From a checkpoint of a small transformer trained on Wikipedia.
Size: 15 layers, width 768, 6 heads of 128, MLP 3072 tanh GELU, vocabulary 32000, 131M parameters.
Architecture: LayerNorm before each block, biases, tied embeddings.
Training: a variant of Adam for these matrices, 1102M tokens.
Each number is 50 + 10 x the weight over its row's rms, rounded and kept within 0 to 99. Layers, rows and columns count from 0. The size before them is the row's rms in percent of the matrix's.

# v: layer 11 attention value, 768x768, rms 0.015, rows 687-699, columns 128-255
# o: layer 11 attention output (transposed), 768x768, rms 0.0131, rows 687-698, columns 128-255
v687 094:42 44 56 39 56 65 55 44 57 52 50 51 40 63 64 37 45 54 51 68 51 52 52 43 36 40 54 35 47 56 57 51 75 43 58 52 52 53 46 54 61 28 54 27 51 59 41 38 67 44 50 69 30 51 47 31 48 42 46 49 44 49 42 43 50 39 40 55 64 44 65 61 49 49 47 48 40 42 52 42 52 46 47 50 69 35 41 64 50 66 53 46 50 48 46 41 43 44 52 44 64 70 33 65 42 63 46 60 64 56 44 53 50 46 55 32 27 58 43 48 73 48 61 23 53 30 63 46
o687 090:55 56 50 68 51 28 45 61 53 64 53 61 43 31 52 42 57 43 27 32 57 57 42 63 64 56 50 56 47 40 57 45 44 61 35 51 54 45 52 53 45 62 55 55 43 48 48 64 43 55 58 33 68 45 53 57 39 57 73 46 44 44 83 47 47 64 65 59 36 59 45 38 43 52 60 62 52 64 50 50 46 46 50 37 38 59 59 59 70 35 53 44 46 57 52 46 53 57 64 54 43 44 52 41 47 51 58 43 37 38 44 45 60 52 47 70 52 45 65 64 42 60 31 62 60 50 38 61
v688 094:37 31 46 63 47 51 43 56 49 59 56 42 52 70 31 33 56 66 53 44 55 48 50 48 45 40 39 36 63 50 71 43 55 62 55 55 36 47 23 64 51 52 40 61 45 38 52 55 47 53 44 38 52 52 53 48 61 49 61 30 64 57 50 39 67 46 53 46 61 47 49 56 58 50 60 56 48 49 60 33 62 50 64 40 60 43 47 46 64 62 70 51 44 36 45 53 60 50 35 57 68 59 68 41 49 40 70 47 44 45 34 44 37 51 69 56 55 46 48 41 60 43 54 47 69 39 70 48
o688 091:53 72 65 56 47 46 66 50 49 52 39 56 44 45 61 44 58 32 37 44 51 49 46 64 61 65 61 43 31 45 23 62 41 47 58 48 68 61 52 33 55 47 40 32 53 55 37 50 50 43 37 56 51 36 42 60 52 37 49 69 47 48 56 56 41 58 46 52 41 62 38 37 43 56 51 66 49 55 34 59 60 56 55 48 46 53 53 46 54 48 46 69 49 52 54 50 32 57 50 46 40 55 43 53 48 62 52 48 55 63 56 64 49 47 49 30 45 54 60 66 42 54 62 49 46 58 37 61
v689 089:53 39 42 43 42 57 42 62 54 53 44 50 52 52 35 51 62 48 64 36 48 64 41 49 70 44 38 29 45 46 36 56 43 46 51 47 37 44 64 33 53 38 41 46 47 49 39 49 43 44 43 39 50 57 44 50 64 47 63 60 56 60 55 58 59 55 34 53 49 76 64 51 49 41 59 49 45 44 57 49 48 30 47 50 40 50 25 48 33 48 54 49 45 38 51 43 52 62 52 39 54 34 45 70 62 49 43 53 48 44 53 74 41 54 74 45 42 38 50 74 43 53 66 66 48 40 44 46
o689 088:51 71 58 54 52 34 64 46 52 50 65 49 54 47 54 49 57 67 08 52 58 34 57 40 43 48 55 61 53 44 55 57 40 51 63 60 56 74 29 46 40 42 59 55 56 64 47 32 49 50 54 48 47 41 47 58 54 50 48 35 59 31 39 38 45 28 48 33 41 30 48 43 48 69 51 57 52 36 27 53 49 71 45 49 72 52 60 44 57 55 38 59 40 36 65 60 60 38 39 59 46 61 38 35 40 63 52 41 56 45 46 22 52 41 32 40 44 59 61 41 39 48 29 46 57 46 50 37
v690 096:34 25 34 39 52 45 39 54 43 37 65 32 39 58 50 36 36 72 37 61 36 45 52 54 61 40 40 67 38 53 40 40 51 51 59 58 46 40 55 62 56 63 38 59 56 57 58 44 56 43 37 43 44 56 41 37 58 35 54 50 50 56 51 45 52 51 53 60 49 63 28 44 44 58 42 62 47 64 38 47 47 43 59 39 58 47 47 39 42 57 50 57 53 52 48 36 32 72 59 36 54 43 59 50 48 65 45 53 36 45 43 51 71 36 61 61 36 49 54 40 71 51 31 53 52 52 44 58
o690 096:55 74 60 52 50 64 54 57 69 48 40 48 51 62 55 70 53 35 64 50 49 46 43 52 51 53 47 31 70 43 59 44 41 62 47 63 51 47 40 39 61 39 49 46 52 45 43 39 59 58 75 54 53 47 59 80 48 54 49 58 58 46 60 57 52 46 53 43 65 42 39 49 51 56 46 43 42 47 50 55 39 62 46 49 48 44 50 59 47 64 53 39 57 54 40 60 62 47 50 47 57 50 46 56 50 39 47 47 56 50 55 43 27 50 48 34 49 45 47 60 39 52 57 50 43 55 38 34
v691 096:33 50 43 61 49 50 62 43 50 51 43 47 46 43 68 46 51 59 46 42 60 54 54 73 49 41 41 59 61 32 61 39 46 30 43 50 44 59 51 57 58 60 48 51 40 52 56 51 39 39 54 54 38 60 43 60 56 64 50 49 52 43 36 53 63 43 44 50 43 48 49 64 41 58 51 56 36 48 36 39 45 67 53 62 34 58 55 61 50 62 68 57 41 36 42 58 55 51 43 55 63 71 47 48 41 50 50 39 37 55 41 39 43 47 47 43 56 43 49 59 54 33 42 64 68 55 50 52
o691 096:55 41 55 44 55 36 42 51 43 57 48 55 75 63 52 54 46 37 50 59 44 65 47 42 48 45 54 45 54 62 62 42 55 62 65 35 60 41 44 58 58 47 48 54 59 53 37 68 48 41 56 39 69 53 52 54 43 54 70 54 56 68 55 50 37 53 62 44 49 54 49 50 74 53 65 41 57 51 58 61 45 33 54 47 72 47 48 36 45 51 37 53 34 55 56 40 37 56 60 48 57 31 50 50 78 46 50 44 42 53 47 40 51 58 68 49 38 50 55 31 67 65 60 34 34 60 46 53
v692 095:57 31 53 53 47 43 44 50 40 47 61 36 61 48 33 52 40 38 49 48 46 59 30 70 49 47 46 57 44 37 49 53 52 59 48 63 56 71 45 43 71 41 33 57 45 39 64 51 58 54 40 44 39 40 29 52 44 42 56 49 65 40 62 48 61 38 46 44 55 72 55 51 50 51 51 46 44 44 30 41 63 55 39 49 36 60 43 50 54 54 54 58 51 48 63 42 48 49 38 41 56 33 42 42 32 50 46 49 50 70 67 66 45 46 56 64 55 44 47 38 53 56 45 60 67 45 45 51
o692 092:34 65 60 56 62 27 57 58 33 57 52 51 35 64 42 47 54 64 58 46 49 61 55 31 57 53 52 38 61 53 41 31 42 48 59 54 61 54 69 59 38 49 69 54 42 54 43 39 42 37 56 64 56 63 53 62 49 48 47 28 37 53 35 65 45 58 62 57 45 31 42 47 57 50 57 51 61 55 57 53 43 49 52 55 52 47 51 54 45 40 52 43 39 58 55 59 52 60 51 56 43 74 44 39 56 48 41 42 50 23 31 37 29 56 49 45 37 68 55 62 45 39 51 31 43 55 44 56
v693 090:58 47 53 50 57 56 61 55 49 44 33 58 53 41 45 26 68 51 56 38 26 50 73 60 45 36 53 38 54 41 55 45 53 44 45 52 38 44 69 52 45 41 49 53 55 56 45 53 48 60 56 56 54 40 64 51 43 53 50 62 49 44 58 41 55 55 40 44 37 41 51 57 51 45 44 44 58 65 56 38 54 49 50 31 73 61 53 34 42 66 58 53 38 48 57 74 53 40 51 59 56 56 57 52 57 47 54 61 52 53 57 44 34 50 71 44 54 61 30 47 52 57 45 44 38 41 47 34
o693 088:43 71 37 51 48 56 34 54 59 63 60 47 47 71 44 57 58 46 08 48 53 43 43 39 46 42 49 61 45 71 42 64 39 42 56 56 59 49 44 48 57 41 50 54 49 55 54 34 43 56 32 48 39 50 32 51 52 55 68 46 44 43 47 46 44 43 28 47 45 59 56 49 34 67 47 42 41 52 51 59 67 41 43 57 53 42 52 52 53 28 57 59 33 37 35 30 48 46 59 47 48 42 46 40 46 64 50 45 52 59 48 51 52 43 54 42 55 44 68 81 58 42 56 50 84 55 47 49
v694 092:51 62 52 55 55 52 48 67 58 50 60 48 49 46 43 60 53 33 54 54 59 65 51 39 71 51 54 30 56 49 60 33 57 50 63 50 41 21 66 59 47 53 50 42 36 55 60 48 54 44 49 59 51 52 64 50 58 64 59 52 53 64 42 62 67 28 63 57 63 59 53 55 32 52 35 51 46 67 32 41 53 54 50 47 43 41 58 39 57 72 51 41 53 49 65 61 57 61 54 61 46 45 60 44 63 48 30 49 50 55 42 32 52 43 43 33 59 55 56 32 50 63 28 47 70 49 74 55
o694 088:54 34 49 37 48 40 38 51 46 53 47 49 47 51 52 34 42 58 60 28 45 43 43 53 37 40 50 49 42 49 55 68 39 57 37 52 62 71 47 55 51 49 53 53 53 47 48 57 59 45 57 47 47 57 52 49 36 44 45 61 41 38 50 20 54 68 52 41 49 48 51 49 60 47 55 40 52 43 68 53 46 50 62 50 63 62 45 71 32 33 57 49 58 56 40 41 49 59 49 38 73 57 51 62 52 37 50 52 55 42 57 56 47 37 70 61 40 46 25 64 44 50 68 47 39 62 42 46
v695 095:57 72 64 50 64 42 56 30 53 50 50 53 41 55 41 48 32 39 62 54 55 40 61 50 46 61 40 47 54 52 63 49 62 47 42 61 40 37 51 52 37 53 61 46 57 55 29 62 51 41 47 49 53 40 72 35 64 48 60 39 65 45 57 65 41 61 45 71 52 66 51 43 54 57 42 25 60 32 53 40 66 51 53 46 48 64 41 51 62 40 72 42 57 64 55 56 41 35 45 52 37 46 62 62 57 29 36 47 36 34 43 57 32 50 44 32 42 39 64 53 60 57 57 47 46 60 41 46
o695 094:49 42 31 36 71 53 60 54 50 26 45 52 45 50 61 54 59 57 35 30 50 49 37 61 57 29 49 56 52 44 43 67 56 46 65 41 48 55 40 40 46 52 49 53 58 44 60 41 44 65 55 57 60 40 37 58 39 50 51 61 59 56 36 43 67 54 44 40 46 42 65 60 48 66 58 81 32 58 54 51 47 40 56 46 58 38 52 42 41 54 33 46 40 34 29 54 55 54 55 41 75 59 46 46 45 49 61 49 59 57 63 39 54 49 60 59 57 66 49 53 39 63 35 57 44 52 65 48
v696 095:57 55 48 48 46 53 39 30 41 57 44 54 47 58 38 59 46 49 53 38 33 41 60 55 44 35 50 50 60 55 45 46 49 45 33 48 69 41 53 40 43 35 57 47 58 37 37 51 38 59 38 52 59 58 55 50 51 50 53 45 52 51 31 54 59 67 49 57 33 52 44 51 41 51 33 34 54 32 54 55 64 46 59 48 65 61 58 51 35 48 58 55 57 53 63 67 45 57 50 55 55 63 53 43 38 46 48 53 65 37 50 44 30 44 38 38 72 62 61 57 47 48 35 47 69 46 56 46
o696 090:51 62 51 54 56 72 61 72 52 45 58 37 46 57 58 35 57 62 56 51 49 44 43 39 52 60 55 33 51 53 53 62 53 37 56 48 33 53 60 52 55 53 54 44 35 39 51 51 58 53 59 62 36 40 40 40 55 55 45 62 52 54 67 43 45 42 37 47 43 48 69 52 48 57 60 71 56 62 51 54 48 49 54 52 45 48 47 56 52 49 38 55 50 34 39 44 58 55 42 42 42 31 45 44 70 53 44 63 33 65 49 58 44 51 63 53 43 42 37 53 65 59 68 57 40 50 52 50
v697 097:35 61 52 46 58 47 46 32 34 37 58 43 57 44 41 65 51 56 47 77 54 47 67 60 50 64 42 48 59 35 37 59 64 50 49 57 51 51 43 63 46 51 46 36 45 32 44 35 62 58 58 57 41 67 65 65 46 53 51 59 36 46 60 56 51 30 47 36 77 40 42 52 50 50 55 70 52 53 50 31 47 49 49 57 48 51 56 54 33 40 55 54 35 53 50 68 73 42 46 31 35 43 55 50 31 42 46 41 54 56 46 43 68 48 51 71 45 32 56 63 46 30 55 51 66 43 45 53
o697 092:54 35 35 40 46 52 66 65 57 44 57 62 47 50 53 37 52 51 59 52 35 57 43 48 49 45 52 34 56 45 66 47 41 61 41 49 39 44 65 24 54 48 34 43 62 45 59 57 45 52 47 48 55 39 54 59 61 48 50 33 56 47 43 41 35 58 49 52 54 60 55 44 29 56 35 47 58 63 45 72 56 52 50 41 44 52 40 55 59 57 37 53 68 39 70 48 36 38 41 58 65 51 50 51 55 59 67 72 64 44 46 58 36 38 49 45 47 56 46 45 52 68 46 45 45 60 52 58
v698 092:42 52 51 63 55 53 41 53 47 57 43 51 64 62 46 49 45 43 49 59 50 56 25 50 45 51 57 51 33 36 59 39 42 43 53 63 40 46 46 41 42 50 62 46 39 48 57 44 57 48 34 41 58 64 72 57 42 52 50 65 47 52 36 62 43 44 72 51 67 43 40 40 57 45 41 38 45 55 54 60 51 33 70 49 43 60 60 40 37 54 41 62 33 49 34 40 48 56 65 57 49 60 51 44 51 59 43 37 58 52 30 47 52 48 43 46 45 32 51 60 73 59 46 39 49 45 57 54
o698 090:53 51 47 51 43 22 56 49 49 61 55 42 41 40 54 44 44 73 09 61 45 55 67 48 64 44 34 42 56 53 51 47 58 62 50 41 42 50 56 85 64 47 48 40 33 46 54 45 53 44 62 41 42 40 40 45 57 46 58 26 46 35 49 20 63 41 51 41 42 49 53 77 46 41 53 67 57 52 54 46 42 56 39 61 41 56 44 51 52 54 62 40 59 55 61 43 56 57 57 40 53 38 66 55 60 37 44 64 60 71 64 50 60 35 53 56 47 52 40 45 38 55 46 66 58 65 37 48
v699 099:70 57 55 48 37 49 48 34 60 36 54 32 46 54 54 55 47 50 39 72 45 60 50 59 38 38 31 47 44 41 57 55 55 34 61 45 57 44 42 53 65 56 54 60 43 51 58 38 56 67 40 43 60 41 51 74 37 63 58 65 58 52 59 55 47 40 51 49 50 51 66 33 37 67 33 52 46 54 46 46 47 54 50 53 40 25 46 57 61 47 39 39 46 55 62 46 41 52 59 50 26 55 55 48 61 68 58 27 46 62 53 39 51 48 48 46 54 52 44 61 31 49 47 29 27 49 54 60